python train.py --vocab_size=8192 --attn_scale=0.125 --init_std_qkv=0.0177 --init_std_o=0.00417 --warmup_steps=200
Each number is 200 + 40 x the weight over its row's rms, rounded and kept within 0 to 999. Layers, rows and columns count from 0. The size before them is the row's rms in percent of the matrix's.

# up: layer 5 MLP up, 1280x320, rms 0.121, rows 849-901, columns 64-127
# down: layer 5 MLP down (transposed), 1280x320, rms 0.0629, rows 849-900, columns 64-127
up849,090,230,219,184,238,231,174,251,194,242,195,219,146,245,247,215,199,160,168,236,219,239,138,207,224,214,261,175,131,277,239,254,318,198,215,227,186,162,192,234,219,318,184,150,195,120,228,233,254,211,251,158,194,194,189,222,176,281,256,185,208,152,135,206,225
down849,088,191,147,191,160,172,168,164,179,132,195,173,171,88,188,225,256,220,273,155,166,217,315,201,184,193,172,299,273,151,133,142,124,213,180,222,191,250,208,143,169,190,234,228,221,293,173,271,194,229,157,183,175,239,211,177,196,117,154,189,230,218,221,185,230
up850,101,209,183,221,198,98,178,159,189,136,206,191,172,252,199,184,334,182,199,183,165,166,198,161,230,275,171,193,254,145,217,210,246,161,227,200,165,257,284,235,194,227,152,189,201,187,235,225,120,256,203,236,236,156,257,196,255,186,174,146,179,228,248,170,144
down850,101,186,181,168,260,217,136,263,163,174,242,215,253,194,184,198,194,232,191,131,156,141,205,160,140,173,251,208,217,171,169,208,219,215,250,125,174,276,139,219,182,174,263,239,224,205,241,169,188,97,191,195,218,247,223,188,178,209,176,162,211,166,139,275,219
up851,092,254,227,228,153,209,187,241,206,172,220,140,165,187,199,199,199,190,227,198,126,196,207,152,150,142,228,253,224,224,147,195,256,197,221,238,160,182,243,153,227,204,230,206,255,188,237,256,210,251,198,168,186,139,220,196,192,230,236,202,176,224,188,247,200
down851,091,256,162,213,236,196,184,179,243,219,182,210,137,200,198,144,138,149,240,172,223,217,184,232,169,240,203,219,241,190,323,202,190,155,192,222,239,97,174,220,195,176,237,173,219,210,224,142,150,111,217,298,210,191,220,200,255,260,205,167,185,196,186,148,232
up852,098,208,201,193,214,163,192,132,144,222,132,207,195,239,238,232,160,222,214,256,126,147,243,185,192,202,239,191,139,208,228,236,245,177,233,257,194,187,204,153,186,198,216,170,234,175,171,247,175,243,180,191,242,139,205,267,184,203,232,244,274,150,207,141,220
down852,093,218,231,130,237,182,236,165,275,167,214,226,202,217,163,191,205,179,219,171,214,155,168,180,153,215,191,247,201,208,116,221,219,109,156,186,194,234,237,219,196,227,286,150,225,199,124,221,225,191,231,193,180,100,162,182,216,139,166,197,213,232,182,162,250
up853,104,207,153,189,133,126,262,194,218,199,164,135,241,216,182,223,161,204,146,195,216,153,186,203,228,154,275,144,210,222,139,201,227,213,159,168,218,214,198,213,197,232,211,223,204,233,246,270,207,159,195,200,255,209,150,203,146,234,221,211,91,222,232,255,231
down853,117,194,183,98,187,225,185,226,208,169,166,257,271,168,235,236,169,130,191,173,120,182,181,184,258,217,235,193,166,201,172,170,188,178,197,220,207,221,120,254,248,187,271,204,278,257,201,217,204,185,188,193,270,280,193,152,181,167,281,172,77,149,214,263,232
up854,096,240,231,262,179,224,170,195,274,226,193,245,283,121,125,177,228,204,190,205,236,232,198,187,243,233,227,195,141,203,211,222,136,188,209,180,165,223,229,223,211,254,208,243,199,232,231,225,216,168,191,221,147,226,209,196,224,187,257,162,237,146,252,288,239
down854,097,198,254,209,142,139,237,208,154,212,190,281,235,234,211,216,212,184,233,222,219,182,263,170,189,245,200,301,235,211,207,206,222,142,227,231,152,126,171,158,217,213,109,217,166,174,249,237,157,200,183,124,218,175,245,227,196,146,181,273,221,204,311,198,148
up855,104,190,265,262,203,136,174,139,196,223,162,184,247,181,220,212,154,130,176,235,180,144,216,180,182,209,197,188,163,236,221,194,178,201,201,198,262,202,251,158,234,174,224,153,237,237,257,138,218,186,178,212,178,165,244,171,205,83,177,215,172,196,165,145,231
down855,106,335,119,233,166,223,192,141,201,212,208,203,221,166,267,270,199,268,194,179,209,197,242,234,170,167,178,243,161,207,269,234,239,264,197,146,180,98,247,142,203,117,142,156,194,182,225,192,210,153,188,212,195,206,284,185,174,143,275,223,227,162,155,239,170
up856,108,180,173,215,267,203,163,236,209,223,224,143,217,224,155,217,219,276,204,165,175,199,272,284,174,204,289,200,126,256,191,242,176,222,181,141,151,170,139,227,198,285,184,183,209,219,116,175,200,235,162,224,149,220,179,174,233,160,221,194,182,98,223,250,228
down856,122,129,230,194,148,171,151,245,237,211,225,240,197,293,183,217,191,167,189,167,256,254,225,257,245,208,128,152,191,182,157,193,192,250,141,139,150,159,181,249,224,283,106,215,182,191,210,208,237,144,224,208,218,113,270,168,178,177,272,221,222,165,155,220,252
up857,105,230,179,162,233,194,227,273,167,192,218,217,145,180,288,251,162,140,145,233,236,83,144,178,181,235,95,106,173,173,277,250,244,196,213,199,183,244,198,161,162,223,176,175,262,268,237,190,262,206,196,182,235,190,221,145,211,184,169,181,230,287,231,184,197
down857,102,178,176,170,219,177,263,202,227,205,127,259,192,227,191,236,233,176,163,137,284,236,141,266,212,268,172,253,267,222,262,154,264,241,221,182,209,202,179,219,150,219,188,282,201,155,206,188,219,165,142,101,167,208,178,164,139,260,230,253,182,159,161,211,184
up858,102,239,130,178,268,192,149,260,231,148,235,199,184,174,251,198,164,201,211,154,199,142,187,108,219,201,163,145,210,283,218,251,206,245,182,285,151,187,199,131,252,194,149,207,168,186,216,261,196,263,250,196,178,193,170,186,196,215,99,200,209,242,113,257,167
down858,100,284,208,202,258,174,304,195,226,186,207,185,188,190,216,120,177,159,193,158,193,224,194,230,232,210,214,84,242,143,258,203,190,196,215,107,215,218,185,254,176,190,160,245,218,219,139,228,248,136,210,221,139,182,191,245,156,276,311,189,177,217,121,200,261
up859,100,175,204,147,257,234,210,178,128,139,130,214,240,225,175,197,281,212,187,158,210,174,173,245,181,200,226,210,163,276,250,288,235,189,241,217,86,141,190,107,257,179,287,159,230,263,212,136,248,189,152,201,217,225,201,200,239,196,215,250,214,252,187,174,203
down859,099,237,178,227,187,168,226,197,230,226,216,107,126,282,246,176,142,158,115,182,187,175,227,138,119,212,236,165,200,162,217,204,177,152,140,200,197,157,187,263,155,177,172,204,165,120,208,197,203,281,292,270,196,208,258,153,181,176,176,244,242,152,228,138,200
up860,105,157,178,166,188,190,313,211,132,278,164,171,259,200,219,179,161,186,262,243,156,209,165,192,156,171,206,176,201,239,191,230,179,205,199,205,208,214,287,177,178,215,225,197,242,222,216,253,269,172,177,255,195,163,258,243,148,208,174,167,254,172,164,264,205
down860,104,233,128,296,147,193,215,179,267,209,145,157,182,243,183,200,163,213,152,273,214,195,219,168,198,179,137,181,250,247,227,192,89,281,202,120,248,274,146,261,267,182,280,183,220,161,143,195,184,215,271,228,221,207,171,196,209,75,243,248,147,267,225,220,137
up861,098,197,176,308,159,251,179,130,191,212,140,227,198,160,175,273,186,198,259,178,244,271,269,282,271,130,151,270,224,225,264,229,221,193,124,211,179,204,125,201,146,143,244,207,252,104,214,226,197,162,193,183,202,234,178,190,217,127,232,240,236,188,264,195,159
down861,095,172,202,294,206,240,245,173,228,266,204,182,209,218,161,139,209,162,190,191,147,245,207,292,186,199,232,174,180,220,218,259,212,215,222,237,239,132,211,173,225,244,172,180,234,222,275,188,132,227,192,199,156,158,154,144,154,120,187,229,137,216,221,132,275
up862,097,243,176,154,160,181,220,182,141,321,99,172,149,117,188,223,213,190,216,189,219,142,150,219,128,264,202,204,157,189,240,212,216,231,170,203,182,207,201,242,243,203,239,181,154,168,200,194,209,193,124,271,166,265,196,196,249,230,208,198,273,201,174,233,178
down862,090,109,226,265,145,170,213,161,189,164,187,189,212,204,225,186,213,236,83,219,192,242,190,189,194,146,211,184,257,207,206,202,171,188,169,213,166,284,198,197,222,169,160,286,244,270,179,154,229,200,183,207,212,211,252,242,247,161,232,215,171,176,262,160,202
up863,095,181,151,225,175,245,156,253,246,261,177,268,178,174,212,209,154,199,203,270,123,208,158,247,214,209,186,88,204,215,205,213,205,200,188,143,170,261,231,250,198,163,216,255,188,148,177,285,146,224,234,161,187,93,120,127,280,196,214,304,237,200,239,260,160
down863,088,177,221,219,196,103,200,230,228,214,170,216,199,205,205,289,234,96,224,181,181,223,245,219,219,206,159,229,163,226,160,189,218,157,243,253,262,206,199,212,236,237,132,174,217,227,205,222,212,191,255,221,178,187,205,179,209,157,99,246,130,174,243,186,178
up864,103,233,227,244,128,215,172,164,173,193,225,243,177,169,110,166,223,200,205,163,265,160,183,99,202,192,165,189,195,221,197,263,141,189,232,231,195,241,255,188,224,206,163,151,122,225,232,203,248,124,193,156,145,232,256,224,186,169,173,174,148,211,163,153,226
down864,102,240,199,238,199,211,201,212,221,160,206,180,183,150,235,114,241,202,139,190,208,287,206,259,203,192,189,244,195,186,210,184,207,187,233,130,208,236,238,153,265,173,170,198,211,162,202,146,125,209,162,242,198,237,178,222,258,164,231,206,229,222,212,151,177
up865,101,176,179,201,164,229,199,264,200,223,258,240,165,195,187,184,199,175,203,268,181,165,235,246,206,222,188,231,226,187,295,172,170,213,116,256,240,216,265,149,196,183,274,146,193,190,243,181,169,169,247,187,234,196,244,162,144,162,259,168,165,201,178,167,194
down865,097,163,299,202,157,223,254,149,131,208,229,227,193,172,197,222,226,191,199,224,262,241,227,152,161,239,161,155,262,312,207,230,160,190,254,150,187,203,147,170,133,188,183,198,224,213,251,193,271,82,226,257,119,218,207,200,309,176,90,166,167,212,212,214,164
up866,103,191,232,185,268,170,256,153,178,182,136,194,247,154,209,249,156,177,246,123,157,184,165,177,275,265,189,190,176,210,257,158,168,149,239,170,240,193,248,164,196,182,217,184,233,125,154,243,150,264,187,226,198,253,179,208,251,250,190,170,256,268,158,254,155
down866,102,242,186,189,159,223,158,162,205,208,166,222,193,136,158,223,193,331,193,170,235,164,194,256,122,240,238,204,240,146,158,239,183,151,195,177,244,176,285,228,190,174,173,217,185,250,178,165,185,183,193,269,264,240,211,211,238,91,214,267,179,134,136,299,217
up867,102,252,198,116,228,199,182,155,222,94,177,241,167,180,168,242,193,238,191,156,202,244,238,108,264,141,239,116,212,246,177,209,233,165,219,197,162,225,90,173,165,186,215,202,214,208,236,136,125,207,205,177,177,251,234,241,267,220,208,265,224,131,170,163,182
down867,108,191,135,206,251,156,190,223,228,239,151,230,228,159,242,196,159,214,228,196,239,246,191,163,181,165,204,184,179,199,237,165,110,216,209,228,158,224,297,218,207,254,213,194,157,207,192,175,131,188,183,207,197,298,202,111,163,198,217,177,147,249,161,129,246
up868,101,240,205,308,187,202,217,189,122,131,254,180,198,182,166,203,155,149,224,211,258,181,192,269,219,220,130,165,239,223,171,180,167,234,203,246,242,169,155,212,221,190,214,146,179,165,124,205,244,158,144,246,136,179,120,152,258,277,196,228,245,229,255,165,201
down868,101,175,232,222,222,252,214,222,157,215,268,204,178,307,230,301,181,233,221,185,214,216,209,208,176,240,161,194,213,177,204,200,165,213,135,173,231,250,220,144,202,220,252,208,174,237,238,188,167,176,175,158,225,206,225,249,149,224,279,257,156,188,222,138,223
up869,093,202,226,139,229,88,178,233,264,220,252,187,180,242,121,279,193,173,132,244,176,181,225,246,310,226,205,139,269,209,192,180,209,199,197,115,157,172,187,157,239,224,236,212,168,200,252,182,199,228,234,204,200,236,157,208,193,221,264,184,212,179,206,206,184
down869,086,217,162,203,224,177,236,228,233,186,204,164,203,167,197,168,173,190,181,216,258,216,220,178,196,187,174,239,189,187,183,207,236,239,195,248,260,245,212,252,189,221,234,204,190,175,144,144,217,208,180,182,261,200,202,235,116,260,274,261,216,214,210,157,135
up870,093,195,221,238,228,153,172,243,236,239,208,185,221,247,276,227,162,191,155,210,182,283,261,205,201,140,202,233,155,233,196,234,183,173,179,264,188,186,203,173,261,166,267,181,148,224,161,243,140,161,191,200,266,200,241,227,210,162,162,207,252,211,217,172,176
down870,105,117,203,203,184,231,205,151,237,191,155,167,156,181,194,152,198,212,146,284,174,169,227,240,190,178,183,215,221,127,176,197,169,164,193,185,215,147,166,186,206,244,234,218,316,144,198,167,178,198,155,139,205,230,234,228,263,103,256,228,183,183,167,231,187
up871,095,109,208,169,99,262,183,245,214,225,183,149,216,197,243,152,274,154,168,168,239,250,223,173,190,202,178,188,146,150,262,244,171,185,199,259,187,176,168,230,202,173,183,125,230,154,183,233,196,186,194,169,150,226,211,244,190,240,261,189,287,222,169,214,201
down871,098,234,171,193,224,166,224,216,129,205,188,174,174,212,221,230,180,193,211,165,198,183,210,218,167,126,212,130,168,233,244,242,185,152,213,193,209,141,273,195,219,221,216,229,212,174,188,170,159,199,187,212,168,197,270,164,201,217,219,181,232,183,232,219,143
up872,105,190,252,159,225,127,166,182,192,235,192,219,220,174,143,256,151,166,233,216,160,192,265,199,215,229,189,171,186,146,210,205,190,152,204,217,215,181,241,182,234,207,143,213,248,281,200,252,208,157,201,236,224,248,197,139,171,175,266,181,158,123,182,195,288
down872,109,233,155,138,278,248,197,246,227,129,235,184,252,221,192,245,147,202,179,196,178,166,216,237,189,202,208,200,235,165,266,155,193,135,210,262,178,149,243,241,187,207,233,171,205,172,175,202,209,267,180,301,197,275,168,232,144,174,166,197,234,174,194,219,152
up873,092,200,95,232,210,212,230,200,230,177,192,229,160,191,290,192,205,169,163,239,216,172,159,157,248,280,219,199,202,218,206,165,156,207,175,245,217,161,193,263,226,213,213,235,169,216,221,174,176,208,228,191,215,155,169,212,240,227,261,230,253,238,184,247,206
down873,081,267,328,171,217,215,143,158,210,203,246,188,191,280,152,186,202,183,219,166,188,214,213,231,233,135,227,336,236,216,259,205,197,181,168,211,220,173,159,138,205,189,171,238,168,216,189,191,125,223,170,222,249,175,234,219,179,179,178,166,236,247,253,214,164
up874,100,223,228,168,221,228,143,126,182,196,197,196,178,159,178,222,217,173,226,144,188,203,241,228,152,187,186,179,228,211,248,223,190,131,197,161,192,234,231,247,272,201,239,216,229,162,259,173,219,199,170,249,203,270,280,171,200,188,242,140,195,182,157,147,182
down874,103,197,217,229,121,173,142,183,192,161,181,129,212,220,179,293,222,206,180,257,132,226,186,223,227,210,126,186,236,208,165,180,243,243,206,219,181,140,291,172,208,217,176,214,265,173,149,179,180,241,206,255,260,222,247,235,131,168,174,165,183,222,288,178,151
up875,100,125,337,197,224,200,167,229,216,220,221,145,213,130,199,178,222,135,196,134,162,211,220,258,182,229,145,139,208,215,249,246,211,219,235,209,152,182,184,226,119,179,155,196,180,208,307,177,226,206,207,195,223,173,273,193,213,160,229,158,273,229,279,209,184
down875,104,245,212,191,157,172,180,223,204,245,212,206,275,238,220,125,196,204,233,181,177,263,163,262,213,198,242,155,172,237,295,191,273,227,181,160,186,251,198,175,230,211,122,241,223,190,217,242,279,148,174,210,173,118,130,195,206,202,201,245,209,101,228,203,167
up876,104,213,203,263,207,242,169,253,239,189,209,204,189,179,104,216,225,217,139,242,170,186,260,168,242,225,170,253,266,149,157,301,213,180,250,273,234,193,208,193,156,164,198,247,173,275,140,155,151,113,162,137,231,188,132,167,118,236,185,157,260,195,163,220,188
down876,101,124,195,242,173,191,237,250,99,155,163,225,216,202,119,215,181,169,205,167,276,215,196,181,196,209,174,171,174,209,246,223,209,205,223,237,247,196,208,243,208,144,230,152,257,155,216,219,175,182,242,162,253,211,152,228,180,245,176,182,157,231,141,249,213
up877,099,198,203,245,201,278,294,229,177,204,208,244,258,201,238,205,228,191,269,172,181,91,174,164,198,167,196,171,98,155,209,168,203,220,204,154,245,196,215,232,196,207,216,194,240,141,161,185,221,215,187,174,199,186,210,142,172,194,169,167,123,206,194,132,217
down877,098,181,121,256,177,230,191,258,177,186,170,230,226,246,251,243,206,159,215,213,253,146,269,226,251,168,214,188,175,219,134,236,178,251,209,215,242,154,98,173,226,146,139,153,144,184,235,182,216,200,141,249,213,176,264,246,154,220,256,233,217,206,207,139,183
up878,089,194,191,174,186,154,253,146,273,257,185,96,139,225,139,212,228,137,208,167,195,178,153,272,195,228,133,232,235,245,194,220,196,299,240,223,174,199,245,239,218,228,180,206,186,181,166,259,197,233,258,212,159,176,213,225,260,170,204,212,228,254,291,166,211
down878,094,280,234,243,198,197,202,161,167,253,116,217,271,163,193,210,178,228,111,179,252,171,231,175,223,213,204,165,235,278,206,133,235,229,220,228,213,189,146,128,139,220,191,266,199,181,154,213,214,217,177,215,180,237,197,199,214,213,123,202,213,195,194,194,169
up879,102,219,186,154,162,112,253,219,179,167,139,180,169,228,170,115,199,142,237,170,127,222,204,237,207,226,178,110,186,187,189,192,140,158,166,140,127,179,233,223,203,217,249,196,246,136,202,271,213,209,215,159,204,190,291,234,176,178,255,258,256,135,194,220,143
down879,108,261,205,172,208,182,157,274,164,150,218,192,166,219,179,272,192,269,221,226,202,200,226,192,202,184,236,303,200,190,177,191,226,202,149,252,175,196,161,157,178,164,233,167,165,135,259,237,198,229,231,177,241,205,159,209,189,180,144,174,205,140,197,190,174
up880,099,203,130,233,181,171,302,213,162,225,257,227,173,169,232,202,199,216,207,137,186,217,152,213,69,193,140,181,199,209,143,224,219,142,212,228,177,180,189,213,216,208,143,210,176,238,196,271,192,209,254,123,185,201,226,161,168,103,218,160,181,202,252,139,161
down880,097,227,194,221,189,224,191,191,247,276,210,218,289,211,141,211,187,153,108,251,197,204,184,190,187,181,282,207,188,221,186,195,301,252,207,185,214,146,213,261,180,176,218,166,194,233,220,219,190,153,118,204,146,213,238,112,234,160,166,168,200,217,204,140,190
up881,093,148,159,197,256,175,274,219,170,174,204,248,247,181,203,223,209,213,201,170,162,164,180,216,199,243,254,134,215,189,183,138,241,208,184,279,177,216,216,189,206,155,169,153,163,226,212,110,298,230,214,217,185,221,194,265,192,150,206,195,223,191,196,198,235
down881,085,251,250,181,207,250,192,136,272,222,253,175,152,180,182,169,236,187,181,179,220,133,241,211,140,181,125,132,235,196,247,216,169,215,150,177,252,116,163,206,224,185,208,184,181,129,133,226,157,129,200,249,178,135,193,205,187,266,203,137,163,148,230,227,184
up882,102,141,180,107,166,175,165,173,165,161,229,179,218,153,193,115,160,162,198,209,207,197,265,248,190,185,206,142,210,207,222,266,264,222,207,173,210,160,273,221,145,217,201,161,137,201,122,181,179,123,193,143,163,196,194,220,186,257,194,244,276,203,243,179,245
down882,100,206,238,244,201,190,187,100,287,264,283,266,185,252,185,193,203,161,135,248,200,213,252,208,203,82,182,206,145,158,255,170,163,255,210,264,129,192,244,245,218,218,87,204,218,194,194,182,189,208,132,128,137,196,241,160,184,260,164,133,153,173,211,155,212
up883,108,276,244,182,229,233,184,230,182,213,130,209,211,179,148,219,216,296,136,229,158,168,173,165,243,209,167,214,245,201,127,243,159,191,241,200,185,195,149,166,217,242,189,188,197,169,220,234,248,268,179,137,235,203,242,148,195,163,263,122,253,213,249,352,184
down883,109,194,206,154,222,228,154,221,165,229,222,203,119,201,161,205,226,117,151,213,237,196,255,188,191,262,208,189,213,210,197,186,222,121,216,153,151,233,178,135,122,224,216,184,240,197,203,215,177,166,169,190,172,208,134,203,249,119,171,232,160,272,219,183,243
up884,099,172,164,262,231,202,222,189,224,174,284,160,170,166,199,240,129,151,106,233,179,239,154,168,257,166,260,187,178,194,189,194,220,152,213,192,176,243,208,145,233,237,230,197,165,198,132,215,209,129,213,200,204,169,198,194,180,277,205,229,167,152,217,182,232
down884,101,179,123,132,212,151,160,141,222,210,216,251,215,239,165,240,208,167,218,221,166,218,236,172,215,178,177,267,177,143,144,144,186,200,160,188,176,214,260,246,183,233,226,227,125,160,215,208,135,241,239,208,192,162,101,243,182,146,238,225,268,200,145,176,220
up885,111,175,176,168,176,162,246,200,162,180,234,246,220,169,217,178,220,238,197,263,228,170,280,196,247,125,200,288,176,205,205,219,242,191,195,244,208,171,234,180,148,250,233,215,200,104,212,214,204,194,224,156,224,268,158,183,204,221,256,166,278,149,218,204,262
down885,114,188,212,209,164,207,174,111,179,258,249,143,181,143,199,210,228,201,151,186,198,197,185,155,212,189,143,222,195,200,169,239,210,255,177,166,159,96,202,211,168,202,262,170,166,183,139,252,140,222,191,211,224,198,153,276,219,204,314,190,136,166,159,255,201
up886,098,192,176,199,145,223,98,288,173,238,226,190,242,181,220,239,152,141,191,293,174,175,182,156,232,206,241,255,225,208,180,163,218,237,183,189,221,239,179,143,260,206,138,189,190,219,176,200,224,264,207,247,196,205,179,240,180,210,171,190,262,214,203,196,197
down886,101,164,192,201,218,101,227,196,222,70,179,152,217,151,268,203,196,197,189,228,154,180,155,178,157,228,227,197,185,187,185,240,186,233,138,128,216,220,147,236,174,261,197,252,188,217,229,149,164,220,215,132,186,234,157,156,306,244,191,234,181,135,168,156,162
up887,093,190,201,175,218,129,139,279,212,179,190,140,222,229,210,256,171,211,177,179,222,159,130,133,196,252,202,220,185,134,257,202,211,214,196,226,85,239,211,162,199,156,176,262,177,137,195,146,205,206,242,189,196,121,178,227,172,275,246,210,189,236,202,202,177
down887,092,158,191,202,243,238,160,169,158,216,155,134,213,196,231,252,255,209,216,225,279,224,244,172,205,241,249,206,283,228,214,203,221,183,134,171,222,139,224,171,237,275,224,200,201,241,234,219,239,167,155,152,205,199,183,216,306,122,207,233,263,167,139,197,214
up888,102,185,195,287,242,242,168,210,310,209,137,248,260,170,269,238,126,320,207,164,161,216,181,206,207,195,243,148,177,138,185,204,167,197,195,207,179,124,239,256,232,186,201,220,217,142,230,186,267,89,165,277,125,217,210,222,255,137,177,119,254,199,195,230,218
down888,095,191,198,153,148,189,245,207,240,220,197,218,275,228,162,179,216,153,116,250,194,179,234,225,212,171,157,262,225,233,209,215,149,231,156,191,199,249,236,180,169,241,197,204,235,324,233,161,113,175,205,138,268,197,244,137,146,203,233,152,190,237,222,193,215
up889,095,202,215,200,156,115,198,235,167,233,186,206,270,123,199,216,202,193,203,253,243,218,251,223,216,229,174,245,236,240,87,240,172,198,250,212,221,246,147,163,220,194,221,141,245,171,173,200,183,185,164,142,207,208,208,162,253,187,171,227,272,265,166,246,160
down889,099,140,212,195,196,225,203,212,242,174,182,233,228,141,183,166,152,195,196,268,114,236,156,184,181,188,262,226,238,158,247,227,179,283,258,272,151,213,229,213,142,198,212,140,194,202,224,149,215,268,163,171,172,158,199,295,157,98,207,186,229,197,218,224,230
up890,100,160,254,218,154,187,155,166,225,146,232,211,235,239,236,201,271,182,207,118,169,250,169,211,263,147,164,227,217,238,238,199,187,208,179,217,160,106,173,150,198,236,180,207,205,239,175,215,170,268,192,120,158,179,259,349,235,173,184,230,225,239,150,171,218
down890,103,244,162,193,177,184,172,293,202,203,157,223,161,174,223,116,143,227,193,242,171,241,155,187,118,195,184,115,203,157,208,230,253,153,211,161,244,177,94,187,222,172,279,166,257,197,193,171,243,222,203,172,211,156,181,163,156,164,194,243,144,220,185,178,159
up891,101,206,206,190,161,166,309,298,189,199,189,229,213,189,232,249,226,140,107,174,174,120,173,144,228,292,156,191,218,199,269,145,169,256,263,166,245,244,224,224,233,132,164,194,222,243,169,163,234,203,294,230,233,193,171,169,152,191,215,228,201,231,166,152,246
down891,098,217,172,188,214,194,231,197,253,184,203,183,203,259,227,289,210,194,143,174,263,147,186,231,226,226,185,261,250,194,194,170,189,217,197,215,246,197,211,220,238,159,236,201,221,192,201,256,194,211,255,232,203,225,127,156,240,153,163,232,195,156,176,230,150
up892,098,249,209,162,141,161,167,165,115,199,186,216,214,188,235,211,212,208,257,168,170,192,239,204,148,200,172,210,162,216,172,226,232,223,195,180,231,207,258,195,210,243,167,244,205,138,233,174,220,277,217,246,180,200,171,230,220,194,185,176,183,247,132,133,203
down892,095,210,248,271,191,134,176,216,241,170,150,326,210,251,232,194,93,218,214,209,226,136,214,144,161,185,193,200,165,96,233,194,219,242,198,193,174,140,191,199,303,142,193,183,125,199,149,218,218,207,224,198,162,171,213,217,203,227,197,215,165,194,206,194,143
up893,103,188,231,208,119,219,243,201,204,144,269,227,267,157,232,166,208,152,225,204,206,135,279,237,187,257,231,228,202,155,169,189,237,146,223,223,219,207,190,240,221,226,152,209,221,153,239,155,114,214,160,295,189,207,209,192,179,187,243,231,224,213,253,234,228
down893,099,167,198,277,174,217,214,219,185,166,170,236,170,214,175,187,180,220,206,203,256,185,207,217,174,196,183,257,262,244,171,161,145,243,223,148,197,226,103,128,218,305,203,208,137,231,132,185,173,208,172,217,226,176,195,233,186,140,191,151,267,177,174,298,179
up894,090,206,169,112,244,209,235,254,176,238,233,180,194,166,159,301,283,200,202,208,196,181,163,158,215,245,193,224,223,172,160,181,254,301,179,166,246,177,222,164,257,173,195,231,204,189,279,261,171,277,239,155,213,252,219,239,125,152,149,201,278,239,185,189,160
down894,080,149,174,216,183,152,172,198,189,259,210,195,221,204,223,202,226,150,285,213,198,195,240,204,226,179,205,205,169,178,291,193,239,180,214,312,176,140,220,204,150,274,261,132,173,131,167,177,263,168,168,238,254,175,126,207,169,180,168,215,167,221,210,104,186
up895,102,137,193,195,134,201,289,187,250,179,163,226,206,211,233,204,184,187,164,187,163,208,249,249,180,178,134,132,195,237,187,154,184,168,149,237,174,204,196,236,239,181,173,244,204,218,140,208,149,326,235,168,245,245,212,247,147,183,235,166,218,128,245,170,216
down895,102,285,214,160,173,174,131,282,168,258,225,122,197,187,248,175,148,203,216,150,174,205,222,216,213,167,174,190,137,174,271,197,184,214,216,180,195,147,228,194,170,228,188,252,205,268,251,252,267,169,218,201,226,226,155,154,229,109,164,154,169,187,213,270,221
up896,109,229,217,165,136,227,228,183,222,172,186,159,207,164,292,287,212,170,255,190,167,258,251,198,156,179,192,176,220,181,245,192,173,244,220,194,140,222,184,188,252,255,190,149,211,173,232,149,114,228,238,208,236,210,189,176,162,275,151,255,226,204,247,227,119
down896,120,253,217,167,192,164,235,94,153,163,206,195,208,174,303,148,220,136,150,182,214,302,203,172,135,254,172,207,130,261,218,149,185,235,142,205,285,199,122,174,236,221,163,267,208,185,233,230,152,218,222,246,144,167,256,220,248,266,154,198,185,135,240,212,216
up897,099,178,201,200,188,224,190,246,215,226,182,222,249,189,173,139,189,194,219,161,176,194,183,150,169,181,187,180,218,217,210,173,155,165,236,238,164,137,174,236,189,183,141,141,225,156,169,172,246,153,262,203,239,236,190,267,201,198,165,178,222,206,195,143,211
down897,099,184,244,249,229,197,153,173,189,194,225,143,190,194,239,160,225,203,223,151,240,155,182,205,159,254,203,198,160,207,234,174,232,213,183,234,210,157,198,221,205,206,209,170,146,223,127,195,223,177,194,202,202,168,248,229,250,176,182,250,190,125,230,151,232
up898,094,151,283,196,115,207,188,207,201,221,258,189,164,170,238,92,203,196,205,217,205,190,193,235,190,179,238,221,263,182,229,162,212,175,153,157,261,183,145,218,253,220,263,175,148,188,199,210,193,190,314,196,207,190,193,176,163,112,248,179,195,254,168,248,217
down898,096,306,148,202,227,178,161,230,219,178,193,278,204,195,143,243,128,235,255,183,164,218,257,84,183,221,216,169,249,222,199,207,231,186,216,228,214,197,275,135,155,155,213,268,172,199,188,228,203,211,175,227,211,168,203,225,210,207,163,117,261,214,186,183,212
up899,102,212,217,217,192,238,191,240,217,301,225,259,137,220,167,199,214,185,238,236,137,153,234,227,193,219,281,209,187,201,216,208,205,252,237,221,175,200,171,114,205,214,212,211,226,234,167,210,137,234,217,218,273,187,265,190,78,216,157,199,213,148,97,256,224
down899,105,211,209,236,180,217,190,148,178,220,206,226,194,234,134,226,161,159,266,231,294,154,147,189,203,154,249,152,189,236,306,222,154,243,220,176,207,230,197,233,209,207,223,275,231,150,169,235,219,210,213,156,206,167,226,225,203,162,151,103,181,222,127,188,190
up900,092,211,222,147,172,129,165,171,171,196,185,231,112,148,148,171,237,192,128,249,196,209,161,147,189,197,225,206,190,146,227,217,266,233,217,173,183,194,225,281,107,166,230,183,176,196,240,225,203,222,259,166,145,99,190,180,224,171,185,233,176,227,302,222,198
down900,092,186,255,228,245,219,208,186,287,174,262,189,203,237,197,254,239,157,240,198,172,225,198,240,163,199,204,205,219,249,212,225,192,118,252,204,180,221,189,137,220,156,153,143,179,144,153,125,215,276,114,173,211,231,253,200,104,247,234,219,213,179,192,164,192
up901,096,256,168,166,159,203,147,229,205,121,245,155,149,95,176,298,201,240,204,195,147,234,233,219,137,159,158,206,225,206,179,210,110,142,299,225,254,179,223,184,183,251,172,175,210,182,200,218,256,216,266,212,239,155,129,191,264,181,177,189,218,199,277,209,144